Weights of a small transformer language model.
Training: 300M tokens, 4954 steps.
Each number is 128 + 32 x the weight over its row's rms, rounded and kept within 0 to 255. Layers, rows and columns count from 0. Numbers have three digits each. The size before them is the row's rms in percent of the matrix's.

# down: layer 4 MLP down (transposed), 1024x512, rms 0.0174, rows 55-154, columns 0-63
# up: layer 4 MLP up, 1024x512, rms 0.0217, rows 56-155, columns 0-63
down55 079:110150094000117141129143112115161132145191165102135147165121167112102126131150112163177084092095102137166122195187175142118139140097066106163121111097160187132110150122140146102094088164141130
up56 101:140136124157085155146151188139097213110118177063106144150080108090148115129154106103121155116157095098183128112096115081098149097071146159159101122136114113098147122136126176162102134164198065
down56 103:126131125153059119166142085114147147078141124185123122124102130180107097112145112146140148162184126100059190123138141188179135119140121107104135144102169084138116096149103105086110087080136224
up57 119:125114143116095082074048156078122187066137103137088106119093150136169156097176096115118059154223125101156087146091137086178129141134151143155128095106117160126113137150140143114087119162124166
down57 116:053102077166152122162123147104131075149162070096147172127107099149181120136150126091126101158099094104139140113043165129199134032157091137120121137120128136132132147130125146163052130180177141
up58 117:109046084115130068114089115100085150138124115102121192150149183064123151155132111091135099074167133113195139105075082055151122099135127162131196079124148132161121058144129125156129140070163148
down58 100:158118073109107115160171125103090097147110179108094086073149162111131177167136169081126104144102159189154119091171092116150160170130089148138151144107119169110081074124131080157122129128130146
up59 085:101160136140121084105119144160054105131135078116141103080129122073122184154142114102132061135140157135079176097104152103200124110148153134096143095148111119129122147160128117096122110067136148
down59 084:128137151085161147173161132186132132143084136113164131160082161142123118162079166131120135092121104094156103126097115130156133144118103100122081102122127117154097135151144151138142131111141161
up60 090:111122109143076054075129133135128100046126129048144162093077170118167112077123160106098103121154084082179089103113072111132125106098131115103186086120155126118152101130115158109128142143104178
down60 098:136104151121176112122091048093174122087150138182157168090070169096130113116162117175066095169091145185142138120176161116074116148126137109054132172094136149112066092117109077143144111109118097
up61 090:097113085160116096105177156084100127153102128074142132126101160111127121145141141178149156051096118146129111144107079147144155116113143122091147135188112067143067066134138097063114095114165091
down61 098:145100128107102131127155100142154108196140160117175149191107145143175126151166141158129168113155141134107230151070132141085136125171103126094126119134175173114066146133148122156181148112137117
up62 117:101167171155065113142161150160129197136133137074124119132149177126108145115102088121175084082129107105136123144082089064146066103081194147090143117118162090112183151160127153121121117075144120
down62 109:103090161087160171117129091144097098110129153206094106157100155120212128093135195220098061100136124074094082134145233150115160155138163080141123141117097132108099120222152098161124123158113074
up63 079:100122132114140139194165071171135076148105121143148105124136131111142130150055144129133140150159126156160203127123060180087124119161161116150128118092180099225160120120122109227135151135158184
down63 077:120113060153118129099149167094126150112108103110125100113082063086172117106173109123094125102038148153126068087091132118140146113113131088178116117226088133119083123115100076083152108140136127
up64 086:059145149138101164102106116136145116017112141113188143123103198099179030106107137179146134136096065129115146120133086098168089060106147131094122151153153097113154169120153099071110172116097162
down64 090:087108158126114145127036109124177124139095123114117154139126185229118130158143141200108172119169064125115100133134116131139140146188142110124133098119174149118099123105119169168154212173080106
up65 098:091116104163111171123138209151142147112121152070054154147196177177131080150097133122144132097126133013170069091089083133160103130100126130039191117101082145099105124106106184145134144136133143
down65 098:113133154108109134148097097173142112145103140157167090146085120186098107143106105110133136164104148199174135116163127162135131118124131126194090155102093079131149126124122172124144123124149135
up66 081:156138068110132120149121149109128199056148192094094123165053075126139146098177116154135140124110122127154073127107121161145166171141166123122097104105111109095164084112111160089111157163153152
down66 095:099120140085160166155119097128155101119099082185113156162086199092111172135144185113110112117125143118128102144164149112122141131123121127089108086138181097147088157131106164159149154080086180
up67 119:089130133132088082129108144108148161116074175074144166082104169099154109108140091111148106091086106158129124100109142124142093134110165140181138079134154114124090110117146146127153186115144155
down67 118:122207149135155126114129134146097085125108094115096120129132152102163204100116122145092037134094101128118209126105070152093051120116120174138145155127113137093157196171107138102130128095103103
up68 091:172087144150126127121179102199101148154145148153103142164140172112110127185140118095162128125160163169177195133097153132146183149171128225120130041098110108107142131134033140109126083076202135
down68 100:107134142070169111110158134054101074163110135151177130105110108130091134090104129106134140094080121150114134202172133153146141120098159059079137114185139143139095099144160169135168153129046118
up69 095:158122111128103176181122131147137155088144136127090058124106132102150096171161095097140113112136123163119112127120201115164111120161162135124064151156113085125154114169077110133094131121160159
down69 104:100136167139082058114130131185152130128163107118133094066128177126119132128124158125089123113133091151154157096096090189142128166105106137102138107138160130134123096070137165136179170135130131
up70 107:108098099148089084125100115136122111089091123112104138179105173157162107101167145148156160159147067088168110114117087131174121130098157123051195131167187100092181082147121153103131118128140139
down70 120:180115127113191122154144112095179154090146152115132070129113094110148128114186040185109137063106093129097107095182218109129135110181160155124103097177084133133134100129127095113149142137150091
up71 113:068137040110123089106126161145091108151125143177087130101107150061120127071159118131104118093134154147123146141128160153142092091168160152072156124184145106113105134114113113108128079125095149
down71 103:132115168128114133122102083159089121137122102189125146079111117087137120125155144043088192150126161160101075131112171095114142171146130134165225127149102092102152124199068111183135129201162177
up72 122:106108135149138160086116088101119166132137160148137192172166139107172104082106043116089082152150043133094121176133114122123068083160168161123116091118099138124109140136140070193097112153117095
down72 112:108134104082101119101110137150144088135142125210114110165085115139163159164117062146115147152106152153147156143150134087126126107115086073123064120126122131144098147087107162178159188130163170
up73 115:076163113144144094100128150136116100152124141103114152105143194114107114208156062117159075063164028107107133138113068118123151109153159142113140090148175120121080129131125155132133184130170172
down73 110:092137126162073073114175122107102105167126095157167090127102176115121135129080133091129088168128114138137136160113159146157122129142155139146070138110092099108135094167118096098095168062164138
up74 109:067096160083135064119098163095090119124080181078105115126125161139131127132142103151124129128146052086167112135119163089133144104156135129142097075090140083132149124148134135165154150123107159
down74 119:066091064106135096080065154133105127102145200128113133120104129112135102141127159104127153160146116165103143193124175091137102187110116124136123177152101165126139170106117109163110182118117101
up75 104:107117109113149130135193149141113123147133133154108125133179077095117135121162080093111108056143168136142172152101129158134105088215106141111105119087190094175115100146037191131132139161129153
down75 092:108115181120141123100172122096109092118068082132183131134095154111103160093159089119127139136086198157090176116188158169133070161132174061092147112183124149125138128132118112104096127148126097
up76 140:075146093096097169171185095108092108071134102091107174110177162127129186138114100128143098126183138138177124099133111116171141176101122114128119070137131071111121148128166148085104135091204161
down76 152:131169134125191138147156144141124132163155197083118121118188175154107162130141094170096130106105112169137105125094056116046074195123155133159189161085136121103160148086150153141188156161129139
up77 106:115157130160112147137114124155108104160162124075131101131182112111159126207182072126120136135129090123065130125116137105127130161152092126121146077174123108105108106160157169157092105111119198
down77 111:137136186147117195134107143098119149083101199112167142144109093122132145098150130124144097136115103119136129164166160160051162175146110174186124163217124108180130183124122128089147146061081070
up78 079:099114067131151143114122143056092179111148136123141133149099183129143131132123129171139127055106088110201138108109157076138130124107188142095134193108109091125173099128136107136101143148124165
down78 089:163123106054149136117102063133182139166096135116081111172138187154100128171173135171138131111106095133128105099144106171128115134132142117122142118107189194116136113096102082193118114131143083
up79 101:170151102151079176062079146158140135118153100129058129140117199130143147144140101129122092122158118136099130201141139153125140096182148154066169120137115118184114137140090120068113063125105153
down79 106:069175118091112102224117125140133067091110134115138148095089085115132117195180209114108153104096098172104163119123162134089187159112132174153165121112110141108179113159125107159096123119116150
up80 117:113109121151108079093125108131092036105103135118128062133165168186149124129107108122166089178130123090163105117154062147145100125077151157103232150149207143136128095148156099107111134127154142
down80 106:077108094104161107093108144148173129119146136075118134153147142138153159133150081125127122084081183153160143154101171091144180091091082090078124143137113086164064070134124182138118214142164208
up81 120:105133061135058146110106126139151157061134085093145210090138143098144192147116102106104080116140115132150138146055211090149120123137138123108078122121131129114141159147089151157090161077144149
down81 100:142143096115174153146146090146120124153078120124120179162103137188075154117112112157127135108138115142089171157156076136145172136202138140151061088051118117124174115114123150081129152157133149
up82 070:148118096085048187149159148165140097159107084113116157149146181140162086185189135091137134116163048146107093139109103135137137097164111143109082063089171155123096095149123124189108108083079135
down82 065:123119158134188096195142181117146156099112162169106073073126133172152167066059155153143069150186204107180128065154162112108111165065088132178175150126120117093126210123108130081137122102113059
up83 117:104123159091130047128183124163123103132111126129124108125163147109178156079077150115080113123129162098195099141119178156122122099113134161048138145123178125121178118157107142171129078089091117
down83 113:140146147114078100080095129110114144148118093128101064075129129138112156154111168145117160181191165146092050105155134159186143149147067105117113082126106125151083085146112161133120137172090119
up84 126:166120106128123089124094123124123109107096161149092188098188135150146089098141135092095070164198084110166145128112132149135088029140154150114139073139095202113071147157130139098140162099152085
down84 117:178165219122176125106162090167177181131132203110147111135116155181107114127148185108128139099077153103177160149183070119093137142147094105087047198149164154082171080124187142146204173117110127
up85 095:088117146142157107166158143140148102069098151116101067121109128120147095165169110136125127096180117057110083116116103128161127116104177166137115113145130099109123089100123134115109120160168207
down85 108:136128124135097107143143088113129172111124134122133129108119138082082123102165166189140113129083069151085130137146128148171089105145088147153127159117143107120085183134172100125167181107114160
up86 091:103137124138153103116215115138130029141134147046148127165139072129119139168090150142150114132118104113165096130127069136174189077095167136098134177156164097136144112112131179101110126097136086
down86 088:110110106137110106150098142140069090116168123109113109186121113121127132180144038123197116089108122120138107112127104147106158138118114117131136086122100191159091097156162158130159127147130155
up87 083:158080114152147103099105098140091091175153112107124124177099168143141108123155163154135103086174064089181109127124070070100146111092140162123154119123095117096138096118154137124120110137153114
down87 099:099132116063142128155097157128134132128111145178143161184144104098128127150123149143131110119080136161177131146129149151151130122140028058067110083171153129134097123065129172126126150099143076
up88 105:116115112167092099123116196090124141173124170114103169151129109100169155157130168084090061106133109097188193158123078114129076122121105123138192129141125072119112123159097169093136150124160143
down88 111:135091145125160136077186196067107133119143166165138095106120145130139105117098131091146162124114171131069095110109145141197144113068152091098160142141175224089193080098099143097129112096111144
up89 125:171102113115125119087209114119124101138070159132089217141143171166142143093123104080122077155168136155151174168122108142150165161122178189166120145113156092107121129125115168182129072107226177
down89 125:136102142138123147108113175097117165094103137140109160166149117156194098134117117142153101136175199134144068180132173121111099182163154137165162157202092114141135184119127140106176091119148067
up90 087:183113127111134120158179160196113139108124075147050147092132095153143173135122142129122115137188151150121067106148094108116151056115123208127126106088151076107142104181037111124098141146169123
down90 095:080138109088196144126103112083132080114130174099206104163122102115146107107163090117126093133086090127128142151134120126133180151079153131149081194129123178166123120092161118128069109141101112
up91 115:111114136105107139151081170125142165066123209100120085154109125149171095121105101079085152140125115094192107115137113117095110115133149118111172082121164137157172042140070163100110112136149146
down91 115:139143100117189141085126075097146219093148145117091127116144108067164114094128112089142114123051096092070132107153212125116125135110099154132125129207163123138133111112176086134057138153128210
up92 111:134154085186057129147070108090112103115133118162131096102146166167141125199157089177167066100127079159065148104057076214124140082164167159132114147143102122156141151122100079076082053070173141
down92 113:126073169114130149113116098178144077080094138127158082158145060123126147168154109100128099101108116074106113144120122162161132129110131112140153137197133171134104102141119126135114159145108048
up93 103:131085119137176124101121141149137133109120172076135111165125116110158089090094100169122174184133093147175144172111085068155090120149135155098137111118122091147141133148123169164133122144163184
down93 116:121143116107106142173103085137123092132095129123137132064101075086094135188129178087103110159131159104115184153081132147142139147123116143128085118113081094146160112136110178148095168024129104
up94 079:107136136163121123113153111060111067116160186142118109161161087150178151120098144148170108117117107134119137145087170173144108145122160152142108138153133155119121147168134142094117093126151159
down94 092:061110143095212075180124066107156101155116125075196159115112178119130134186124147103126114178152106126090149198178129136106134153155155120177091112053146136166149070157138135158085087108105133
up95 120:112110110160073079080133162146140165176150119117128146131144167079158147095177114126070143160139128129141089223112086039127145144125119168091180011185154111075116166103139157131132133154182190
down95 116:108163186114130143150163158145118069141107128151140149124091153117159086153120157166138058107157140148088079120125129131152147088132120099113154141148132122129105138159081096112174112163162096
up96 085:186083102147123149142125126130114146136144175122140113142108059088124096168145105120124134064140145147068136138122158162096153095129132159099151075159115121110116149143115144117115124141176138
down96 097:152122152121149088121129108121146122153106194090139153127114160141092139151137123212142151126097148078145163145193184122165143131190162082093136158128111149108072105112101135118157106095135124
up97 105:129107110120069121191138114155141146089115105124139140104193154100185159154154151104147135163179118141099114207111123168115128118088116141082152126180140124127165176161103144102127179115109114
down97 098:162113175156160140193131089103194129175112168125127188144129110150116126142111181103171134124133128070141119062130138121059162121056109167075111137102106096101128213105093169117146123130128197
up98 082:115131132131107129163179128147096111148154125110116144127101178091113189118112135105176086144148149112155121103103161107200170157172165147148111113141087060129102168158152117122116103109146097
down98 094:085104156102127155184117103133177065151124172148097149111074104156130102127145125108082112126110086112123147113118141079133115105218098124117085130185166110151060133114171109159109168096111128
up99 103:071122116098193143086102109129159088094096104085153190070114171128155099114106138104114158159114109134139133116077148128101118117093165130114133100197093130145160121138143182146125172151095105
down99 112:144126098167097127152221148188114202109146139108118135180171067120098063167133117105120052065122137089139137098107136117155146109144099124155132128109140147116114109112072143127098109125068100
up100 098:079114120158161121104132151149137132100133164101123176114120159133156040146154140092131106118110110129150133088101142083157175092108176155079100138166084130065164111137134122107124160072086114
down100 081:191105127084177159119120149150165083116059106135111130105095163154151095113136139128090106145172120132169169071187045130044156135167198151124156150117133147091174126105122127194103162126106077
up101 087:131125081121112056112126096116090071114118071053190150114097187169150111096135128097135082149129060123204115107142110069155167140144179118108181117162140082139124104143152146168131146112124138
down101 094:113113140060107102117144163157203124142112064082148160153092199105088185184160181121108178107061090093126123104139149130091201179164175100111099144060156214097108152094149129137085179095069116
up102 120:106115145142151149105090151121132177099139125055145171120101121135153151150158072103132102185122174117103140165120118119120145141199136164178151059151175130113149154089079144140116166142167172
down102 117:131178113147129100162129149125166150158079100125085115140104080082157149074101077098135130161128167143064180097071148101151109102160096177136126140145129070169127100119102046127041110194118200
up103 088:116063154141135118115130105125106078181129141159149090154174168161171113169120118113124060099117135109124187169105154121157139106175120171105162104169152159125117117126154074105095091110117164
down103 094:093158155085114133193126130173139131114120134112116150139157139138111153184181146103129096128131191116169097096147164117136129171145076104135101137115111150126160156109110162091161149115122106
up104 084:157143110121111142185155167089127142086119161122110139134087100065129141087111103134080136102153166116186098146115088109117106119143139148113133113160094098139144088199133150102100120117165085
down104 089:083157153089107159175143113131173193132157161177150128175070111186066122122178168091129157123177135122129142134166141162117144110094210161146111055118126142164115119153121073149133098123133142
up105 103:100114139149114114125100171120108060067137064162116109178062106141201101075098103138112101152139073122118075108138146117124138114103123134121146172184158168154135134147145132135102121140113125
down105 112:125074089135075103098175095132183077120097115158105111120084129083112180167127128131113135151160130145071151124191106173085074145147152167157152140073108126061162144171119112127108130082130102
up106 099:121101121150125128131101138081121120177104147137111115120093133214106150083119078120143073143128098131136163181147172160179039127170150122134151098188117071173156090191124132105133066142143212
down106 104:158071145138156098153108127113135137167121142140103125087145071153110115102193152079101112120140105104082112168069120145110071163138128181145096104101134144089135122132132093177144146132120114
up107 114:179112134166104082168124156144130174121138116108120130104164181119156163156111063119130037113142132120111099121117143164101124104156158123151118076122133126191137111134102098130125094118154138
down107 116:110086136148145146101154149166055122135130059141157126163190098122099098071140150159116108154158094151130107084089126129085126169120110114092162172095136102101166164174129142114103104112151092
up108 101:105069114153096108121134170128130118115111122104091161200164110123177149194203142081140157149102125123118136142164138059109165141204127144135161122142120129097109095185041119084108096120114103
down108 103:165082163128132114119179069098080138141118160168120084158077114124100099134121111168083121146114155133143120141138177189123125099123173122094147093175113131176142121123100156126135148138105098
up109 119:154059121189107138152134144115138138142130123090121150127101107163097133183089042155155089102146115108125139128122160083178183122123157167165157177088124090135188174219137117131122164155184099
down109 119:132142112169158094096104186151114112104111121132151149138128121092143138127101160163079130107073168103137076129138123118136150118093160179135099103173045166138088150133120134109187096126029079
up110 131:126147088133109112108107107124094152086103135097104117071135188137123140189187054143143030103171052119083151093095113148152083138092192203147147085101133110053127110137143097118120188117159174
down110 123:080140142128060117130145132098121131139128115164196127099108176132161183133103135072100064161056128159145175162150118142173111103118106159147119135163139140195059065131117085164163131094113062
up111 114:137053142115131140059080101089125166153092133161117151074126193121135139143087080084121109156169125123164150145097122102101042095127198151155163162156117143140136155156116151139110152087167099
down111 108:156127232125171119151162115166086129141146071100123141095130152118127182148195116099103052102061109105148121090115135104140102046094113127196093144181139122143125141157141159094158147096159103
up112 081:132051159139150091137107115149108166102122113150123116144138135113130145104117100138162143143164104120143128175161143121147124137162170160109144129151123140219098100163101115192140161148101120
down112 092:075128065131104101096126122123163131096142133142107132082124138091123180070159146118144102153064128174085105146090152148160052100051137107133111101163108139049149129071144169103084131211166120
up113 088:072086101118131185098156135064107140171151157167134135175175161141132111103131099097146148089086103109131108097114142178140113092171130151148184138092180124102094092123185120147133169087146075
down113 091:125113112154140137105136165123148155137088089184108117111085156110096164116146126115124140119178165184070143162175163116131178175087166133062088214123138166135190175102086156201142134109122125
up114 108:120101141178131160130110099113095079060079131167142117077132164126226080158135080146148149180153045131133086113152162125195134101075185144117131148160142140156186124132156110144061118152130154
down114 115:109102178106172175150080125199105130132187139102116087055167087195114104140076137105131137148177110129131111101074154173123131146179140084084115054128127153143180085129102193146145090083142121
up115 116:094107131143071182095162128141148170134126077139115154116157205149139167108080126117095135120181116101163170127114103055086083120119166177140150120125131155084103131211137119103053135120161079
down115 106:168172200106114158139168050137063122151108111161170141160151157116096123132130167054101131084130091122089162058167170179118123116163116119152107165082148060175186104136100126164109169121142141
up116 107:140069099154066126148152079123125148091153088138112113167076140186139047123187114153105091123121108145099114102086130142163156146136177132108132128158173115161169159195107062129125100118160122
down116 108:133092147131114149062192169070182099129113150142171155121118166142126117097097095089124141135129228124142145089120129125053097114125190129153075147146084112148133145129137138074177147117112150
up117 099:082114147125158055107081113116096160096069175105168147093130135110131140117129104169137151119134127154154111184087113120127116125146136143121136064171111148162113116101142146189146106100141147
down117 109:174113126112094127152122179086125080168149112168079076136117151133136137137174150123121042081108075111129101157118114138129175111145110094091159147108070145065187153132179098144124128122056111
up118 099:087067119137169142233107113094108174157079106141125124107122145120155177141138082076162165103172132135112129110092169072205140098117178145155148189087085153152114162131136095166124179140142118
down118 084:126107140124178109118127105156097166095142141144136087110107132130138105162097141192126135135105131125137165092214155149079104140124108118165094137166166153119121136086134137182088154136082113
up119 088:083141086081097117109127132137145101008134145089166136128037148135133134119132117084081144130130118160165134166081142096155101154087168121075103129123132093129182158165098125083114132138126156
down119 098:121120105121153153143175096154148108105117107126162144160072124134146052153172151100130121155155117128097153122145161154230144126173090118076121043117168145120182090079154071131110126107145152
up120 100:146125099097165141182108094173149238113085170083133148103089130136161053120135132071153102132164100150146061147118138124106107085129150163149145119134194133152163167094097091128120239125156114
down120 092:109141163130090157152177135114100160146176118161183155146080140080165129114110078145160163113151089134108098093186100095098095151174175123192111092139198098083127108132091137109144125080130123
up121 094:091131095149124127101102117133154124080125139069140125137112143157131096157114108117118156106143070134096118143116130091124158114105148158183050161156138155127126159159139118156106161116099126
down121 098:101133197138093157100156150162171099168100073138140132091113112182109103163148106100124095105107154153119122106144061104186122167097132086106193106157068139123154139096112084094098115179212040
up122 123:128136148070137132126139125189125069160104124176102132134151126233202124163133144110113142100140152118147179099103083165123115140145129147131128103155136134126166064120146148105119118089195136
down122 122:190136084119078141127173116176116169106122128124122153164129163153103157131132147098112145133195153125123133148127196173134124165165114125104104143158116124195193110099136081080135126150091089
up123 094:087078120109096134089049154084142131106155137134138110160120133086138184173153055190138142123115099135091180171124205168219139156144142134106087071202124096160130074135107166145119111172092186
down123 078:123080158100092173161159120156159098149072095120070144110168125147155119115128164061131133153123149133202157141176192087072159101178130099131116092114169118176186113106049082128126166187116146
up124 100:123122147129092114168065139106148116119138165099131152068139134150221133124250144066111142193113094163164090126108086116139166123166133157155152131211147111126108111132117144140127132184155128
down124 087:150125115144130125113166095087144141158121142114101122175113098148127079106119065130134099227155141186124144100156096128084102112127085132108098113050158135097131119143129153125184151133110133
up125 086:063126147109142130078113110102112079119141148101148134141189117160140128158126117109148096179108126131151113158137149112172096124130104148149175119136091143134149145140156122106112098118138201
down125 085:116176176174099076100140114167108156120148153130067118125127116026142199114078148163068125191081173107137126155104169109121104131130067129130126109156170138127117119091075123160166154099114101
up126 104:107117126114197150114068120132100086125118185040126117141145120112174090141134092118157088122111111132106152087131101140194166147157138119123121116173065028144136048132149129110129120155140139
down126 102:131000124113185115118068197127128133130123204135111172086089123152086194149137165167126167219086135118109119168152102163178190098107104166164100097092142161073082124101130064187127149155119127
up127 123:144090060106156177079166216141066109149090097078118147137151136111138141102145099176099116074172148135148106148100129174168122127175182124159125129100129106142206100182088143146081155080083132
down127 128:131129172109077102157157129151153150158108154107123147180107047096139071138117149127129129111107139095132216083113072079079156145200098148120127099120126124091123176124173104040157192146137133
up128 111:089137119135070140194108164153137101118169070117053130136156173069148096091139112115116055092148111110095096106072151152126063076127140130079144110149131121075231158198130113130121094108099164
down128 094:080132117095104174146175157158112126112142094084167075150148189122156166118165127092193138172176115157129066135116137096176153132131130156117112158126100119133173062145168152117136119137200079
up129 108:168142139164118159187148175171123102124083147106100098089109134068100064129160125129102104086140115142168082107107119131040136080086155181045092128115117183152117131121090118126088139101146103
down129 109:085140109132137074106164148136159105149138137126082114118114142148135139120107093137146118179117083150066131090109119129118120165147132169084128111088126133115097077106132163143166095193069172
up130 083:072121142124136090135162109186139125159082128142127124096174163151159173100128140151124153122140173147092132152153137092206184091114143158104153109123169166065173137146097148137121136156109094
down130 083:109138106132063121078119137098129140172148115163106131111147115106125164107140147099134141122118131143169058139133115149153138142071103089141100082208136109067098115099119172092144187202135089
up131 097:106063161129153091082084112095081135138089151089129153146161179159137116179174137104101144143118085121196092122074085077162181140129133123132194078147169119148152078144131179111091093100131159
down131 087:110139112120143089131111123054113119182147163060141119166111076084180147151167101153159070129111176116109114156108162119099105123145073098126124089231139082148106062145168100115093064095186174
up132 097:088125161106166177159116114120100139162126110154155206128135149109160137128097113122141119136129134156153148137141134169216081084177122140097139138107140094207135110126103162094114127087129132
down132 102:076121116104050181160142143092201177146140159131089066102139141103144144167109134110123110087095145097083117137073185137063145102090129092164131163132083139126173090185113107152106167120194131
up133 076:125097108095128169131095123072040163102122145111159138089101087174212066078146093086105116099113120131084127095162116094189092116114181129121106145157127067115085123107101174172100169131145119
down133 056:134143126138138098131110157158230115113133104114143140134135155100105122160119114186179108141108167103129099151134035143101155188103047087155168119118125113137159146138149118134207175146091184
up134 096:126094095095125128096193107116109115119113108072138114141119137168122149162139135087120119114140129143182100122138156114121173118093184160125122129187105104153155101090093107140092173101217091
down134 100:154089130139152065213113192179101139135122135140156115087101164103115111115120143082117106095077066128124170116072095146097162119154132160106141104111154125109105090097153142131115163136149138
up135 087:158114143120167164162079104081140131136071122127104102131122170141145137114170053115129123148149127143149097075117143124153151054093169147100137187145164141192116127146160157178091119118072089
down135 086:031170136190162161119128147116117103090119157102136114135192083095094124155062101085140107091100088163110122124053136178091141171130105069146122058189100132112119100122108160136149150126118134
up136 088:096090143085132136147152170150137150129135088079145184141086120182122074141098125080125107082131159114098159095119101164193067147087132113102122123116145109075158104165131154085125163106113153
down136 103:144075157128119199140179113130106128139153129120189107150102105191105142134153096100120149134133150100112124159076139122159120137144076089139157099183070143084145112081117176076105147137178148
up137 143:095136087167134110080054132196098151081122103127134119114146174162161108138130116130144099166153108061129131140114110112219120087148142155115152127186161111166206145147109109184141144113118173
down137 147:121139087141146125056108128131112149130121110072145090088187139164162139143147188133178099171152118140151186139083096120119114103171076107139143171145163101159167170059141096135124109104182118
up138 089:090099128166120094055099099124125072099135097115120180167143135148153125143116162072102140168140103126115142123106079119160123080111117136141186167140139129077199116147139181094123141130120135
down138 099:096134125145124122170091113083144129185173165088111117142108111156129129136115094232147123128157168123143104131107160159161177145106158098101156131145134141165088048124138118128149075150152135
up139 096:127131126115160160112189105118116153122105176088094134131116120113118107103132120131122154142127116105093114130134105123092131092092145114147121146104110168094184134138075199118112175115147167
down139 107:155125120153217140154148097191133117162133104140114093166170121078164123146117143144144050121133135163114182119178103115095116144137124126101136058102135087174140123151170131053138084168121086
up140 080:100154062140130155105103075148102086071112086128149126119077191093100066092152142116120104046158114123125179075131077134110145096053190155071144133095104078132138101134128138140114163108144060
down140 095:187094134078131132132124158131180140175122124107145143175118174108115116186189096105100183162169099163142117147082199110149205116173181106154063126084198159190136154110115117173163075134118133
up141 082:085105139136113158129151138182119056124104158096138095079099139154159087113160136136092137155162160174192128098127098161112181084099135166129140123114179131144131083127151135139110088142149196
down141 103:136083117141080118068147146095169095153063150110085133135144054108130155152156125095142144063041111158081120165151098095134195137083143089122115122201099113077099137102172109156121108160110105
up142 100:112120088171110142149161143079121103122111157156048131159105149058127073166204098154095083087158061105081160138110091162161124104109170157105216138150112189123111111143145091112128137146126083
down142 074:144115115105142114109060111160127117128093123139086153206127115088128109138100131174139128131135143122124076100151127142105111197146132092117097062116127143168136063125150151102128153132122156
up143 046:136121076113120124126126094131107141109105163080123168154118102125115173148163138086112114142122072105136051160110105134140150153116105085161136096177153184074149098175111154110116130185060119
down143 042:115122131131150058191128138112095120077108142157114154102119150114114118085099114217202128155182222132137142140114113115115150141146132207106141166106149071143160161085101065134112102096143108
up144 089:122137079122157118057091073083099068087117066084140129170047205101140131123160158094117074093144126124207163110092134087087174129064206156117107113110109143108136114138161126124100132090090168
down144 094:149127162031180108153095110193162131190104081098153064140116148111112161137157124125143077179146104128199122067123139157148149148140108108149125095102169168137075095139107185134131145077129098
up145 093:092122131156191122087155177161032069122051165105157087097139134153135048167155117143139128166108087121132092142143149098120183152129155155137147141160145103143123093097122164172130109122128134
down145 101:097127127110090138155076106126199099136154110152076152119165111080093157107169164147147133069098143100097139170067146153086150130144170132169159103072117160113123155113127129112120091206164123
up146 096:070103186116150141157129165153091119114075130168126135167109126154161051106146141091126096050154119162142117100108175159098145125102118139093140084136151135150154112156108157144123132082164147
down146 103:103147107138122127166096147121158146027093111086173078108111111129115106162150127146147137122105170118079159120105145142109078170099136118099079141124177095142144083128178138115112158110156109
up147 111:158051141161064102137122085124129112105121114192140146119106163237114115128150152131126097131185108093194118122109090120130088064100115152091103112131112135173115099163176071147100113154129109
down147 112:123209125120158171152143172187137135092130138055174135150124117059164125123098094097102174140089119119116180129104153151138124150155088070138121168100180130074112208056099171064204150111120081
up148 123:126088141149104096094149105059122104095119089152135118154115113095189120134094136068077146096121134161110151115114167153076115135075125145144144153158145131176139086183147131122108042085146105
down148 117:044162076095145160109118124169140137173144069141121081137136178150124156107116160135175123133101118058136139114184115088113140131093095121160185145145101131052126119169110144173083128154137094
up149 095:162087110134154131117162152089119125169127115085143088128123085133115107169099127182121121066143124139122139136101044088108128076134144190115136088105118134087150072190112101185054137071153145
down149 109:115162130104097160154105093103108073108199119147154131081134192176176066116140147101154104153153131137188112092172154193123173151079163112135069163127146080141152136097177137136100100128189173
up150 085:156118106179116112090105133145131103125168078125138145131151153125163044150159115128142093101128106131076159116106136074110169123112135114131125122101079134084163134119097130123077145130159151
down150 086:132135149097148166137132102121148141146142146112124132135144144151150113143039122125114148135126088183110107130213096126145138121098112108137154117067139142118121144121074136121131159089216088
up151 082:144173111100110083110145179165115116091143135095104126164090111132153084136100123153135088155152118092167157142120082196145088133163124164105160123164155022199114073116107183064129125106177132
down151 090:077111127106106127084137136087026125173132121124147100125167074055109127087128108161102147069077088102151106091106134171138114135107111077128210093190099165143171106095137144151087116177105175
up152 094:140117099111075160131123117126129154055113167122153143125142097065133121147156044106061141144168127155114140139136177159094113124176151159155095108151145127172131106153136081106114149132118079
down152 097:119139174126118118083128130133131065150097144146072136187148083114093147137086124169118151169105132086144125079171197106090112176119116122073174108133143130091076118080091123131172139079171046
up153 102:120113095124117101136119170035099125158116136143112123105095152179197095078164123119120149176152075097154091154159136130153063142138134118126098127167190096150104084174128086129147053140078153
down153 108:103115137128187150121119137167139100185049152098118092140104184155079102146112163135100109160136138119083155094188062153125202183113123119128128113118106087149117115129129176112163142113107171
up154 099:160151139122061087095168124145126105075150146141142078127078153130183123139109109181144076190098054132135157101116178171134123165117138136104138067201212095093123124112117114078066112124116168
down154 097:115093091122122117063122136141183088094100121135117134076129142167150184113210117097061154144109103160105104170129176157145156121122125160066117143164150153098114085137141171173129143164092163
up155 124:119114074156101134160130130110103057132114066081106132133117155104091099160166107147148062113146108137113118084148086108110103064125184124074122130126092101109150056158104121086150042100092143